Each number is 500 + 25 x the weight over the matrix's rms, rounded and kept within 0 to 999. Layers, rows and columns count from 0. Numbers have three digits each.

# layer 5 MLP up, 2048x512, rms 0.0749, rows 1016-1122, columns 320-383
527516475467497472476497471540554536493474499448512495473502504498531512476441486502473476474480489465487524509518487509559461511486508474498474526516543517509511492498510469521497531499520477
532534498483481481467513526502513477503486459461525493491490486505515499532545516500532515497473507508545493503515455470495463464487489513521495481518478538524526523511533499512498502486492424
505509507495468501507482514484533511470480463489472518514491487499500465480483498486493486495477470510498495536505523465527529432484470548500524506506494517485521484513463515519466519512524538
490521517545494514519487508457483479520555548515518517491446530508496529525493515532489449497504475512518526530477492461449444490483523475478541483525460533498501492463515457483574520460507521
530497522503524555492526502522480501522511499505543484503474482504474562528527517498525519454505497484559516524506474500486531466487535498507479488522506479478470535456499512531518523473477538
466534521512509488486520519522459498541502486496515515441469517474465513541528504476539450467494498527464499553510482447479446529505495464472492485462489517496494508528533492508465466504501484
516468501485477513469502505546512506500491493524494499553486493489478512491497500491464510483513508489482525541484501459479470508478486476486553477512521474469523466514520481493503533519504442
485497517514473507524536507547516481489496481528528497447501550529521527506492473489497523502540493486495474515484531496536494493489527507521500520457564505485472515505500500473514501520465462
511563501469502476501489510519549448507497475500522499532526503520488490492514500533460554494501497512506515520470537503491498503533566474537519481511473434526512486510488489524463518469523526
486509520544529493471501498494462453497492484504481488467516505478496489480526484496507466498567510498554555558543500524510472490472501530510511515530492520538518495418472478548480480470526508
517487510506546491500535534490496488483456499489415534475535486488511478524476539494455453489526551449487461507495492456481489474534466488524479465554532533497510508466499486481523489459500482
537469517542510462486518479525504479520512509525531534519531499506420520515468530548491542481499492490468513493459503532491507522527499488498481505491459506486527519529473552517495519463489475
513479490488487434529522461505487497502512516500463494530453525504513514518472512494481513506517504509501495473526494513547517501529458455475477482480531538502527447496507487485468538477516503
492504543530547515538516510482491492492459526523532497492550477525512538493516487519534511556511526465507477526497482511493503528456495491473498503452528528499477471460480572480534507485479513
527499496467487507504504496540476506458486502524545542449509515514449490511517485519484485498488450509484496508480470523517485501471513481491483540495497476492505490537475488471519492501460477
492464487507502542457519507494466504513514531508493502463500521512497507485493488459529462450493482565500493476443448510488484503507486514510474499486453495529474491496483529496503492509490511
531516506520505553473526509511505516479505466508542479514537461491536522502523512512531490487525542518432521479514500517469476476514483532488513493531515522473528522469485512505512503468487525
502495490486463556479497488513521519510473526499502518505483527489517527522486535479468482488513487485495485492572500508507479460466525490503523495497521529489494496510535503515549500493474497
480477523503518527521501530631540517522552518510544513498459494484458476501521429511486511455515505506490487496530505482545504507522489488481509489519534526518500522532440516522526541503517502
452507490544480499494476462509495506538483559471509443479510516522494508497462520515493499514471527513478479513477502501504519497557475481523506519488486465482538519524557509525482486497510525
495534526452498509534521515493484532476543517463523490527490466483498482521547509504506541484552495486489444524472535508460518501485531518504450479520521460470519473448506542496482476499497516
475532493510489488522521503481490509517514523504490474472469517425534532488515485490497508483554487464510520525540491490471407497530469513440452490502507499490527558484501514499496528471509483
494520495514489507479455476519517489474512520508505513503499477489531525492541500533500477538473508516503477495529508479496515510501498489468459496479514517492525450525500478494516538488458471
504554532525495454567524512481467454533497509510466514554469530475495523495497546516474509482472500492466484501494493499531476477530537483534512481509497457493505439557495498494529537543497534
505514500479505495512522505468493445536478509514500473459531504479503452492481539478517511482503490485479458544479492478475474452463489512504492500554500539515498507520529493520516500490512495
458501506500514526468548503460528484522511544499536495448526498490514478485479520473496518461461496504492500496535546501488513531478495487481515529504493477442480487519508502523501511497493515
521484556504513490490506532546498477504492513496499465499472497506544534497520512492522473489478528533493535535547530462521495487487508462459510475463511503545536454486469503499504484484509504
484535465468560514502518480562498492510505492469504497478525507464504512477520468516538480510518507490532468468454524520545520513492502520512530546506491474477495479461518491518494462509494473
505484494505486559483499497516512446507499473497517570495491504460492465497491553501514492554493515482473461479478496526449514494490505521486556446518450489498547513481492504541485482501466511
506518506533492508528482536466500530511492512474493500479487443430488465485529540498486461513500503524501474511517482498471515505489516491515484495483495451466507535505460549500488515517537548
499514487536458483469528473486483514502465510550534486453503492481450480513535511501496451519480520510509520536515503524481521495517456471506506513513495495488460480517473480494501475518551455
442542495504511486519497460533548555503527552454483482498523485496476469528452516528478529437454505501526501497533497493504521530493526487492509498500490500515556504491506491473522509473541526
506497508474542478506464512502465494498516495514502478481482495494523501509509511475469474497531552461484503493520504527534521445496502515501539528516514487499535495472492476472497526509478486
501463491493501486500482503532506508498491512533488491506482511487485536535473489509464499493486509499462495492518528464500514514491465515451533471468557446549492484465461501507487525522485499
510542497498502479517480463496494506484515448465488499475497465512503492479501501528507487503513471525518523511499494519484501488500514502463530533501479515476499484485519497511498525488507460
463493475496562543485488481499493551549523531477457529547525478491496550476511515531467499557487491532493545507452495506438491518442507510493516494511477445486489495508527489493481473507503505
508467496497526525508518503494484524487491528464570499461507490517479494551487464457524498498501532493521511488484534527494484475529537520474432468504548486481511459477517505560496508476469515
483461507504436501484473464475495499503528506496509501506528526484494487450529530489459528507515469491488539519501519533464514466506529546491528534492530524531574517473521534538532486500528500
515480484533459490460495497574483579497528493462490488546454529502505508535502503487473440515477453502523528525530421529474530527499502513490537497490483496488489505511532492490510479476523456
495491492477482532462501445512547513496480495468484520476502531494417543539495503492526530478530459468512503504499511470466486504508453463454493503475501494479520495515494515530489503541471487
482500499520505454506512501523496517472512520483482496490516447483497491504487449495487489488489492508491516502455493517462514515491462532544451519509505508486506471527486506470517516446534486
465530489478486453435553493469472502518513534475464530489503462505488533538518507489513552468491503471524501492533520459528474525546499524541456481515504473484450459514493500472476488488519488
520508530522497497486504523496504498452463477470528556507484467502523469516562515491479473477458503508479514493499513496536494499491501482498538476485512471443473460433449516489513504478533511
492517513531508471492523489498490507547502524556486454517511505484476499471528518480500495483535537434487465561531495505516503462501479534481532521525475492507490484499496460509517506481524482
504511487514490513538514482490533503473501512516491480488487533509476465519467481469477484514473524532495498489531534518508474486505504504471510494470513491488498481470489483520465503456497457
505538511518511534537462543511493490480528484523516532480499492505533490496486505500521475532505498456475523510486462527466476472533522492482482478500486470471509535465477544486510457539516507
495466541480504475520486482480510458551542495488460507509530543537499510524490544546517448516516524499574468537430499502517477494509487473498471469510518488523508551515507516557520514512496509
520491539474518484517513519480513523467489533509541483526489478505519473522513508484497466475540516453467455516479505544533463492508517539458531493470531500512474474468534518504494524469499484
477488467476526458472519545531500476505516512484568493475443532509538529476513471504535496478515477474465495542541528513518510489496476485501467521518521485529440472497492485491534528496488488
475510469480483540506530498506533514553511567517442498504485540460505529504525494504519535538498473534502471557463495505443497490502511458519487508503475484457469538522563501536495486470496456
504506481500496496533461487492469507559509527469454504515495457467479500474485519557491481504485547463537466511531482482494476506500517545498461498535539489521545507476530491480506513486484504
526507516440492520524513477502431490505494475496508505507478508509490541533513496523504507471481496493496540470574530534503478506520514518449503448476554496492499491520532462500481490498514502
536460523458504533511515502515503509487535475510491512513476519515474501514456471505493536500500497492513547455514458491512478508492485550500512552513496498515458509475512481502477507490536534
469495434510502542475518513488485514486511491436494568535508481504512435481490561576523554479515490500485480521479532497501455537489442495502463488499496506551471464538523515497465493458499476
517488514489496509500545542462465497452492462501475487533427503513530518505520537520454476516485477500466465537496533543491533472512529504537498464486509492527499520471503512513523551460483519
505473457503546507486489493537480538504514542535493536458505480551524456531492553513502544474539448542520531477484469483496486471487543547452473508452488526548476530434537480530477497517488498
521553529479507495496507483492484518504482511564496469492492454553507560515528495483511484555508547513525505531502527486492504494481502498454541487542486468509520532511489551508480516525474519
539487520503495515495492555579504488543552501504484464514487436513516515525519545507468488489455531467507539477496522590479526527474531515544500532515550508476448495508486570500482487462468517
483454470517493493500497492495500498531524566460552476526506478534487498502490526508547551495496466507586488487488501481502508488508533542524517502511455506507488450510511462502481502539458514
480533488522484489471490471466511527518524507498582461509519519503468528542490502476558492491454494493464493489526530551467536564486514527438519481527507536488516479493473476484548496503459536
538555495526539500504527480466478538502545517515552512513510463498500497462479513509531495501502518487496464512460518455533510505497479498528554472516539457493453484473452463536522574521504542
499531500495517505472500501539523488523500486537501505511509527498460523478485520462507530516506519485505479508535505524513496486517491513470530515474530476492514526526467493529493515493510505
493528506505521526474488512515496472487554497509470485547498509459477513468527544517509486492505562462525478477537541498494507503509476456473486498489499515489484511510499519495483508492565505
507466469439497467501501469503513494504520475447480475492472499501492507475495500468481471483479496483518494491527479493526495517508530490552505490514526478498522477519520515488496546451478506
477480534477527479504494486504530519507501516513467519487532509485423480496528482509505494483495497476481516468492508513520548516455511537527512502488473489502494511475496507527468472487576507
518498490531516516531507509487504492524475518487522488510491474528514460497479517525494526525506493488450436488516522480497491523483538525500505449475539483540471493519485513516535500462460508
542527489493495470474479481529554471486505458510482506518524505478507483480560523466514490476495519534493479467531530494525516472452544507489529528487492500550504530446533517465466504490507461
503495532504520489480465480519491500496500476482477526498476510503492529515526496486499462492507502497500509519512488506516511477495520508551469496503457506481516518476478495468521501486507492
496506533497519493526526527523521530521573464468500509528503509457469482453416505496530504481510532498488457483490512476500490513490503532520500534529478505510491451491538512532491538511470517
461487502514515521501490514514538504481519473512536525496506498488466505472522538493424467504493534496538451593487482427519555485515492497515542538494472484502534467575451476537475484496496445
540561476486473460511498494532456514497495517506495482509465484458513518499473488507511515462495484506518507511489512517502538531564494473507525508560511519536529454505472484570529499504488483
445478508477478512490482492490478486504557501512433523505511524502509496541468483484479480520525463548506497519452475505498522508486489522499510504452505504489506521514512537487545524480502536
459530479476524515505512499465488511481499473526495501502426493518490504527494516543463526482492446507493488502482495495494486514492490510477522525493464510546506468553476480496478493481507469
473448474494564483521483495511479521533476500519504525492498481524502493498527476491505541551502523516497472544457513510534506526477505510508494527519480541486530476539506484505569521498495506
480470517482520515491509472552516536448474491494477490484493487510506442532525491540474512511507509511502523527478510510479535501487490525470454498532496542491490457517531439529580504484495464
480489528554518485488468441503534485509551548513477490487510505504533534483527511509493510493512468549451512509451471536500504534491472489498482498509458488472515482435525563490481517499521495
499504498495549491498477502496514526478492491467476504513497466475469537516524520517423470522497528471504490494510529514537506538499493536498480500517464510503477486448523519508511504507551548
500490515516491475472497507485477495503491537483521555503494500474494502492530530484479493479497531466532499523518500523485523512510518526519512537498533515471502518501509466537515475505459473
515534487498506551514556509468492482473465546474452508521530494524523462520502494521487508487506512512519481467495505547484503507534536531538461500519566486498530525514475502499478535474500473
465545496514481532513492471471484517517459463451491494469486514525513508522485507495515517471513471514524541460503505487487515511545505564514460481550483529500493510457482505496446505535472478
515478508502540507491485547516504481500462474457508482555475473500498494503484483461540497484547487474490500513467548448493499505543491490539521515485494479467478501520493523477509465446539513
509464466490522505500493494510550493475533499514565495486504505518504494482485521494527481515510482485477552511481477499499526486478475467524449501511473491497516493439518531498452495504501525
480505497532485475504512489487492545490515479478493506505495476523503513499486496509495530549526527524565489492497502489520515497506538515539472501490523473517486495522504491461484494491513528
472517510529494510512473486487506489510503510524528521520543496475495501496505518494489525484539513539460500484451495503484484519551496479490520512524521476477485460487514487475509496463513495
486520516504497449481492502501523495524513502546491507499485497531532456537531512517468492496538500488505500517541460462487523521469529495484504500518522465505484489508447476470488473491538485
477501496489507529475470493551518442450510505493496482531498523509438488526480465527471488482494496468445479497474524499497497517517478492524516480498491525458496537457494482522512484499517500
500484521504533515516501515529519493492494471515474449496504462494500477477498485514479488493508495462507522439489515490478507454501562482504532491520478515517533487478518484498549457513485504
464541468486502528463524482487529524449480517501492491539501531482471495484509519492492483519478477530505495485468532496555513499443522505522479499463488477508480493477512505476552486493480540
534486503468525486528451456478533519497492510542495527518498463480520505519512494514490498493519517517493506546519479473539479467500474486539433510478484516539527515502526512544498482474492460
540493513524480524534453478484523529530459506481491532479490493489507514464473480465445504546481525497480500509487486518497496491508537470464514521519500522517483506497500496496527486475518498
485467512506500511509481487520505516469516523500514521497461455471484505456522527487494517513486521493451455486504476523493500487501498503516538481531497501480506491484498526496482502477511513
531492515488469479480498528533507538449511524479490497490506488463479499516482529517499515460461486495507505518518513515478450492524525520439506489530471470489489480502494500479508485515544472
505517519479506529470520525554505495492468507493507498509458520499473518507505519478488500493465514491559505516466530492514469501459516495491493504462493498522481476501523493530452510498488504
508515527537491502503473515482527515507467500507464500467480474538544525487494505545529506506492504467518434533520507488552487492525486492480518520496474503520467474529555503517535537480488496
489552478478522498514520536479531543547453476505477527486481492498477488523503489556516504528476502494484542535542526463523511471506501516493526466503475523493535525494503578520447490502481517
497494522498528454502509523493442443485526567473491519476485488512487494485523476472528507470512520505486466536469482507493483458529459504525499503466514492530522531470491490474515515502502529
507496499562520492496486543501511501511484504514494503507496508510513464517487537480515518524474494501489513494503521516511500517479553524490533500500565523471486534487525475501522513513477538
506501509496499507505484500511498492484500491496486487526477545539494508458490498505474485486500551510476493489513516491488465458489465528465506485529452443484525485544456546461496449512464521
505489531492509535498519535495501486478515484540507486487509527487517490515516474499478517469505479517477534499524518500530539516480554493497478493504505442473490500520470532481468524488522498
493511471509489526504509495494493538507463503490504463481501497509462560507475543465503532563549512503497504450491492455509473553504505530498479494470492486525525516523518472500481499537453494
437502510484477463516501517550460506524521529490480509497527508474503494465520509509482497449441469517494487522502440525497553504520536526486491526509506511448489492535510504497491500504505517
498534527473504453536486525562484487490478546469499491498479504534487495502535509477485479528537506518499498465499546530511541519524538525483499507509508499467568449518498525513548534494503530
488477539498520455543524480481510495506518516493468478477513505504456519466482504483480493489498511479496495461513481520444480522512487517503543499504521457477496534513471472542466506470513482
519524493471501507535493538515552514535513478469488508489500522504552496491499500498485496478492475468485492545492502463515494486485519496547505482508538517509456468506494528548573458499467501
470490456540524537497489530501506511488484485479519521521508512496508501499504517503504463510512461531479478523501526461498483496466488478463520497503478498539500498542516506487540501484456517
524526551512518504495511521545499466448517454512485455509489443517486491507514530443519511483487507480524480530525504500493509489539512467491548563496536524503501521484539492510491487477502470
471523531509484524508537494550507484492462482504516498509514497529490521519492494488460558533482559501503491525501506495522487518473489486520520426521499491502504496499490472495491494544494484
# layer 5 MLP down (transposed), 2048x512, rms 0.0413, rows 1016-1122, columns 320-383
475513472527456500506506452523521484462526490523500486503545528479524475513575493500508465493504513545512511494505526479516495519505534466477509544500528499538492511505488483505543517478481512
515502523534497498528530518490509494521497481479501514476465471492509473499504505536516513479539484519490527535533532485484501502535518504474505520487513521484481492501499509492474496504477507
471511478513491459457521504537433510499520461506502514477470495509509513467489509449497509494527513526505463495500446472476515497533465490485537500518532493470492522483545485523527503501528499
528461460508500488503457511498467493500508506534473475512514459490517530487477483462489587507485503485503481496469503472514491519502514488535525544492517509484497586493538530495509486456472483
478436494515496508502484480487497515464485507480492478444503549512502456471493493486478486512486540485467492501527513515499481510499487523509506516530526535509486547554540495493503519500510505
503486496513487486526498469524513513488484488515498504518530508515490484498493457511537517467512495522500499516511500501517531473527489519525488501471513466490506506515486494471515525489498510
509519518476474480529494520479508450496492531508509496513515504501508458475491550548541494497521507513497448498532530505493459506520518500476505527554498515472450513488512500462492500501494439
503496489503486530445467494503494510481513526484509495509473499474532493507517527506499512534511498490502485501520484421495498494490528511507501483474492493515510532471491538508475510524517524
507479518499474563506515491479506506499483504454497536533478513448531490493526492518499499468477493516481504479529481509506532533506494501477490476511512539531500510514474517512511491532485485
556485516475513516445514462484512500516464499485501465550556517516530486486535504477536486489466486475483482513563513501471508498512435520478481485469516492509520540563489465540515513494530542
461491518467504449453502512496467481475491479525559487553513443519505508486479433514545513504540453464492518516506511451448481460484493477515439463490506532501469501492508513478532502513470485
500552487508523530482484505528493507507460448483514485474486525528528540504511470496511492528525516475485514532511526514514487461547500524494523531475555509529446503511529491454483485491523545
523523530501542504520545514529503478513494509477528516469534512547529486451507434511549486450499509538507496508530519491498493514533537513472463495504443454505518494488455465504474481518493485
485484525506527474530492532521508524533492498478527454473497514540499524507510507536519470493475479498512473521509493480490497484519471508491499468515479528495509501478524505469499507485519496
531512511515536480484485532507505484535515509472505478506484491463536520467474544492521498498514538460515440509508520467488475563477487484520554511488523482494471527521493459509511522502519497
478453508506508466478441507480470512489505491514525489484505505497524517499545477482469508500481530495526471526513490456517486469494435496511554530499534553508508515499548503518529518454550489
460506466485537491530495514524506523534488518528475525483513539501478483487497514491511505496471541473545487510463473476543484498458498494502519498540463478522500471560488496489485510556495515
540485468496489495477542514502508536514521490517515464505503488501508508503485483490536487528504500527464488488502493462474499491484467502483506487527471537502496509472516460484495513495496509
461507489541488453532510551516492471514472508491477465499536539511500523501532475501471490496484493491492484529544494472464517463530490515555512496483510506537505535545528551496498477502461480
495470513464515469566461473507525526458498500496481496545497524503488457506462493501473436512525432497520516508527495493498500484465510490461539569485521455581531518529503507499532506492509493
498480541518499465494514551522463511482443505505497545462520522512488507521508536511511532483469488515482469484481436449491536460459514487535512478491490497537462475455507510463488524531533518
529511493489521500553494514484536553471488515458519514539556499520494491501485497496513505536541550520471522458499521527518534499451486507485530489490481464527478469509508499490509533552496512
506502492533508486485496518515497474526521520506508501515531474494492459516500513509493508500509510483533521537514498482510493522495534564523509508528526497494483526479483477522517502473485507
492449467491502495455483407496481458485532504555497500505511502520485507484533496499508472492502506496559501488527533478499534541500504522544486495520492490506495545476518497509517492536528489
493514484545519433505489539553512504484508514537540478529481477520476500490526496483503471471482493470467505487519448521467510506530519482496520481519508494540481515479498518484509496489475515
458518483536528509526475478538510499473469499500480466440533510477483439471488512528522481459515535559461494495513493520493515496467503496506524512510480510438516468483469498471542464475538485
512481466522527487510473471463524519515503515502509507475515508546514496465521487503502492520484498536500513524487478533448502491503514472537488520490445490469516542471498500487525486492479492
503506549543490521452498506450492512527487508468482508431501475534493498475497500496461480506485529477509536500528516526473502510472495465536493488481480546531499501512485471496500486500516505
492524507491515491538505424531543494481446500486466469475510519531519495481516482456500501501511461487494567479496510540538457535504507452499467483472503459487501485476482470533501475503496465
505522498452469463526487473507524490518532474494485513523516470493490490495454478497476540547514527519497552483509522490480469467492523503500506510534482469520458457453511495446544451462491484
507514481479527477473487502490490518532491530488457476533457522457504506505469528456491496510499503490517524495461511520499476525495546478448472494518514505487504517519488462499472545502448485
513439507542481500515495511525479475504539483461494485557531488513538518477506521521502502496518497502475443490543482447465488478485480518489461526528503518494527512498513507527486561485539519
502553519543485519495475502500513534506489555518521508492522490517475527520486510547514476501470450547484520508500510456510491496519509507525507487491474530473528480502459488520500489498527529
497494450519508476506503497499485492465504518459496505481504494569487511488507468511511518486497495512522514521500511465509484487506513507515489498470499463500529487528505513513520539486502513
513462529468514521490518496467497482516500511480523513504499524493524523512469496468550515508492526478498468468508540500518512522502492503512462509532478496489506516516495491468541511507532529
524540531503492463514499461517493514477520489452491537512479523543449488518482539533486433565484523505503484551532482530478472505491494497490506501525523493466496485499504477481519476480516520
516499486467536521553472452491480501550490469505506500484481483497494504452515461479503531501486446519493490520495510514484477484482509501493515520500486482514488492524537479522518513501536490
503465513507472456482519532516537485501454462465483480505489460488492484503514531501469515526517499503512490509551559450482525504463501475483484487474481491452501439455451482445472489503497566
477508500459486449459529501465504520523531457515486481534499494559509473530533528493504477525471495509487521551415495538512462515488465517537480455480498507485472482513497467446512508550531501
514512486498501464483514478527505501506477506459525491520491524492524498482542502485505501518485531518496501494520500497477488522490508497489526493500515512525474476524483511493491487499502514
559503532527516491497531509488531494504498503527477558493488476542539507515474523514489496524485563487462482513488517494529498492528539497500515507489495514498488509501480440513503512523520494
506571509476528514520522491537516554468478463489466480505534449512513518488526504522489523498518524486548522530514529456466543447493507441538514511545502538552537540536576538532512518497420458
505494449499550491506498506461525517496519490498485489484530536509492524484488535519506511534488540502485488483540490506492467497486514494513509499482467491513503489540514504516538489489513532
528478538536508517533525446526510508476474475513472450534501499462490494519462522479497514500527515486490544482498494483527503525528516467516517508534449500491513480516479499474526553516487521
565485513448503507514478497504505525520519527524491504496492498484475558459523540499478475457497464485521511487508525475543468499498534465488515487488470517497537489504486454517524556485451514
488474483474549465526517492551511516486544525485516513505498480511499510510499509516492516469510487487500506510502537495452473509481525512521461495500526512517532500496527466488475542479513513
506491489590533493484500486496501482500486508508507447512529522525447526523478527498548485454464495492523487524522509498523495478459503506505494453491494521520462517523461519464506510505537489
483484567507443467476524552535506489479471533433499491512504533534520514518479476493481495467539505484495522501493488505473499527495486475462501552491492433519551503498529509531515499492525521
528533478549486515484491497555552476481506510528464489508511556549485489486492432533463493501521476531512483502473491460510497480494487485461509502503470521526570452484531502463518530493529480
502510518469519497501502471506546497512509491497454508456453491466553482512495482445540506524519497508497504523506494518525486464520518490537478513530462513512550505481483557515464477509476465
520488526540459505454538517511557462475530515514510479482506532492492487527529529554502503512519484530513476544561548493510514485500486480491475524488477501521425468517466521540474488491479473
452488499522487530473522509485503493486505494504487487484505520528490536528504512498483496505477512465507496515474523462498519497529537518505515540480488518490489530488513550514571526473487521
508510492540489489485502480476451492505483456496491527504493513490556499508518567516498480505447515485578497499463535524461479460468496528498508518485498492480483501501492536510499515510491494
530441538441480530514509492528510494444512501505489496522569520464447518497483452419508479522463447521522469478503528465523514483470474514549479505471521525519462479494482500500485488518514481
454456491478509499523518517553458455515544495494522457506534562484491479474509507490535507497492493525504487466507506532515475503541530519463518474514462505505434523494530503484535517469503467
495540493483490542479455499510484492492508496503510510497504507446480554511515460499537539493505502547519423544531515508520463504527489481577517427475426474474536487517484500533497522483518530
485526506484501473530513497443487532485497485502471494516487470476488469482508512515502488498497523518511519478490487551495555502493487524483473534527518506522510511486504489481478472509488505
522482471473531469492462536495543496523529526475554503483453518536509510510513516528496531506509485499521501514552517511501505518546507440510553492451491518491480550468513538489457547496539480
479482495481495475469526476441508463523484446485498489524500509482537510503518494518503453503481522501517490506535483507533503482476513451526550480520498457490481499542516497496501531474497488
479526520548474512484538485487557499524500504520487448519505486489503473545521488521456528506499511465502484479510491497517533499453502482500515475515435506516559488483459523474471549483497516
521478470544497498512459456444468477530528458469527515517498520475518505480539481494469475534514475492500528517485450496485489469485540503511475539507502510511493461538510524516532485492494533
488452469496464538484498532462522540573491513460471509468528494500515482473511452501526508520517507462483503517502529478526482509496519499534519539473501520496513491468490488504459484533451457
521488482509514506499532488553496485479529488488502488509494560507451536547503533515501491523501493505511514468483500521481490527511506502515500538470493535480524557478474498505520494508483490
476495505483572500512486528509517488517495522508506494508552503501490499486516523487526495544511545535510477544499509479464484505477456516518504486553503502515513495523500510483469501489489504
459507483495461486479487488462522503499496488543523492497509517510499495499505506462500529509477513524542493497535513520494490493515507512511473500491539499493502519511484491476474504492509510
520472510476508461467494473487505491514525488505563482493515525492488512520528491531472472537482493488533522534466488471452536512520501531443511500529501521527536498472512510485466542508438523
492452508545494517519493492523541504475500454533480481483511541461496483490496511457499484488517494497557470492477538509522522538495495509486471494534483486506525471505461512517555480469478487
472482525486507510501484535453496491506466469505489514465451480498459485545517472439498497547540499487497471502481485517525521488520513460505516442523492536455536536475523483498462500517522516
522498483536519541498517511514474528530493525451489501497487495497449474549461521508501472481504485479497494488523491547491560492496521551508501541523516496484480523532481545506467540486481443
504513515524493519511529509538484519529513469462515484466477532507551489470513479489516463444506525450520453529539474484514521494463515520497467482487494510572519472500486476503494473534467500
492481479505515538476513521486517482485507478548521522525497516477458535514549549521540504480477527460533482512516519507459502505532538530548442501477486499477434490428508494532494505440473508
519523500536517438501458478505489474487477532507472515543521518501490492467482481455523443483528511495535528527497497528420526503540528483498520536477479488492560498508496510496495526520482514
524478495516493520507524494471487500532478517507495499505517486489517498487472514497526485490501513519504509498507504510506548478489506504514479494480512520513499522498496498479496501486490495
544441532482497500519493450512494538498464500507480485550515542508461536469520498493496476526491500479485504483484487489525471503499511542483528504436492496510509476521481482484542520525503458
484515511527511537520528484505484510503516501526491478503495507470468491511505512506465501485514533470510458539495523504497487496517480457455519477499455517469548505474468487493516487493539482
544470549483498517477470535510475485517517465553523483538495515470448528550497448513496455455485515554519509514526479523538512538496473502514536443527509488489508541511526474494535521497531488
510482540474540493513472498496544494485480521480502488511469467462505477510508556431525538498494504490489468560483534516477528529478520525495469535532490459510495530533504534468485521504515497
496498504517484549461513515530526469478498481526527481489499488499469569458494482505514503510495538498493501478530501521567490466538462521492479502514522508498509539479469509452524485516483516
433469501546526466499536478470512522486493522481530562468456574466505513517470525483518459552497501499531515469496487504487527455496534535494506512496492504526456468501499483507481528495539502
498520487492497514505497501481508512485504520493530484481503523501526496477504507495487478457492488496494498490478490494487499508494504485493505474498493501470502504519496491491506513486509486
543548501524521503503502515584503563515495480486494503506450496494517461463458481462509528442508497499512543509524517506508467460490509484478461512524528452479548510509495560518525517464488525
536517520492506469491478519496488430508476489510503498465521518502469488565476496499474495521493504535517532481478482485503499536480515497513501492472522479533499486504468490462494501488501500
475552508523490513506557480496496465486512502487490539474515509460537466477528503492542491531544467467525538507519520508458499496467478520488480541485444500454492494522502487519497454517496502
517469473491499457482527529509485510538481460486521505432479493524529511482548475528542513515501492471480562502536542498508527521463492503539493481465545521556448520511501477465484458508493476
491468487464495511482526496473499524509515429496504500535492494513509538488507492480562485535526491501540518582467503527518461488496527473494510474555502537498494474522521503520517512502494518
520490447469544515505473522521543418557528440466491489509543549487462500496559534503536497454491550497514468508557464475491529488509510533510506484530558510502485502482521508478465476473548470
492506479483514461463524478489535518476506518488475491490494495500497494538489533509498481526506483518451498464542492512527497497501500524502515490536504454491550488475487461480488465522464441
498497557529450544507448506475537497545489462541496465499508507518478524461462463477536497455491521491544516505509506517464518509473531487529504474512481495485482557517498509462538515476553471
505532454504499469513524542469538519511520512527514487506475508522510523523547508495509471507503518506471504478480522524531504514490554528470495525495447461491467497446507537499505486490485481
518515538523507496488492511487533527507486504477504522448521514488523430472535531534551519517472497497503520506473477514474479504471520483519490509517473431473494529494469468504547439512501543
499473503499508496436488532476469444516505487533534468526494480522519540525498512460504505479527521493554477473489518502513516531526491484504494494511502500477483505466510481513501502495528516
463465498531524472457473526496480487538525503477489488490506483536487522524484501559519481471533518487494484480461520525477508518526501511562460493485503489492511488508488482496503519501519514
519484527482530546509513493447527527480513496517456536512540556529507523507553475488546527548510528523501511542500521490513530529505561498506480544566455516499529509512480495468516495502455503
519486504516542524473463494504495517462461496495492507505521498498508514522497512510494488456531542480519490515454519500501476540494532493502485499514474529505525476497490466511513465513527519
544543518508525460511460483474465498473510530493493514477513540541539534512534503520486514479506496493495468521565460499533492537491529495536528533465470488472514509503476456484554492496512494
488491491501493506463517459493494538536493446515503458520512498463482516538503508481456459521446476495503521512511496507508518496465526538460531479562516492529502490502513515480492494518518484
555500508457496480479521480530485591440518458502492470471474496499511482505467451484515496512460488513484499543459498456488485504488482479512485543494489462485517515464504500522499494515525447
535511513486500445495502445529533465482490454454499466478522556548518506466479521534446460479510485489517559550460551524523531459502477528511485489499492453538530510470457526525511506474542510
502503487497484543455495443489462483516461506476476505510466453464516521467480508475489530532488505465498482491518492527484476467519473537536497521511519505533541484508533529505517524499473452
513513486503470449537470540481460548529498486520478519534488574465499511485506492476510477498515464467529554502530538473478540506521527437469472499523507492476488514483477496534471548534483525
517506547505468499521499516463482490500479482542505525452475487503516545478508495523481482496432473528522481506473467495508458524514519500510453508485469490467530527572488499459499482538486495
495453505432514541490488502507505502510544479514525524538490480500541554517481529516534499531523487523552507478543458538520456519458500490482556528495525544496502495477483543493495470476536494
534519494500506514489485506518505499490504502517506492498509497527488504512526472518509512485476492506517489529491512493522521491490496512467512537469479520501480528456501477500484494512486492
476504500541508499545498498483534539477507496487480518468523489467521488483499522510464462473542513511487475498472521499517488504529522572507484471468500466527543491492520501523500503476551489
510523495475488526508476495484507521475511509517517515473507526480480494533512500471503513505441481511510533498478508512516507502478520477493472487518502478495478481497504515501500475496520481
461512507511488454481498492485455529520534493524477553518481525477500443532532463490501475505496510514493558487535489474513480512468500510498498511495520514492481465517480519505471461531504529
500512484523492487520545471497501497474486475486494521479503476508520491489530459479512482464490483534513527529502480507491465537507547529484497505522488468462471478484513499514494496554489502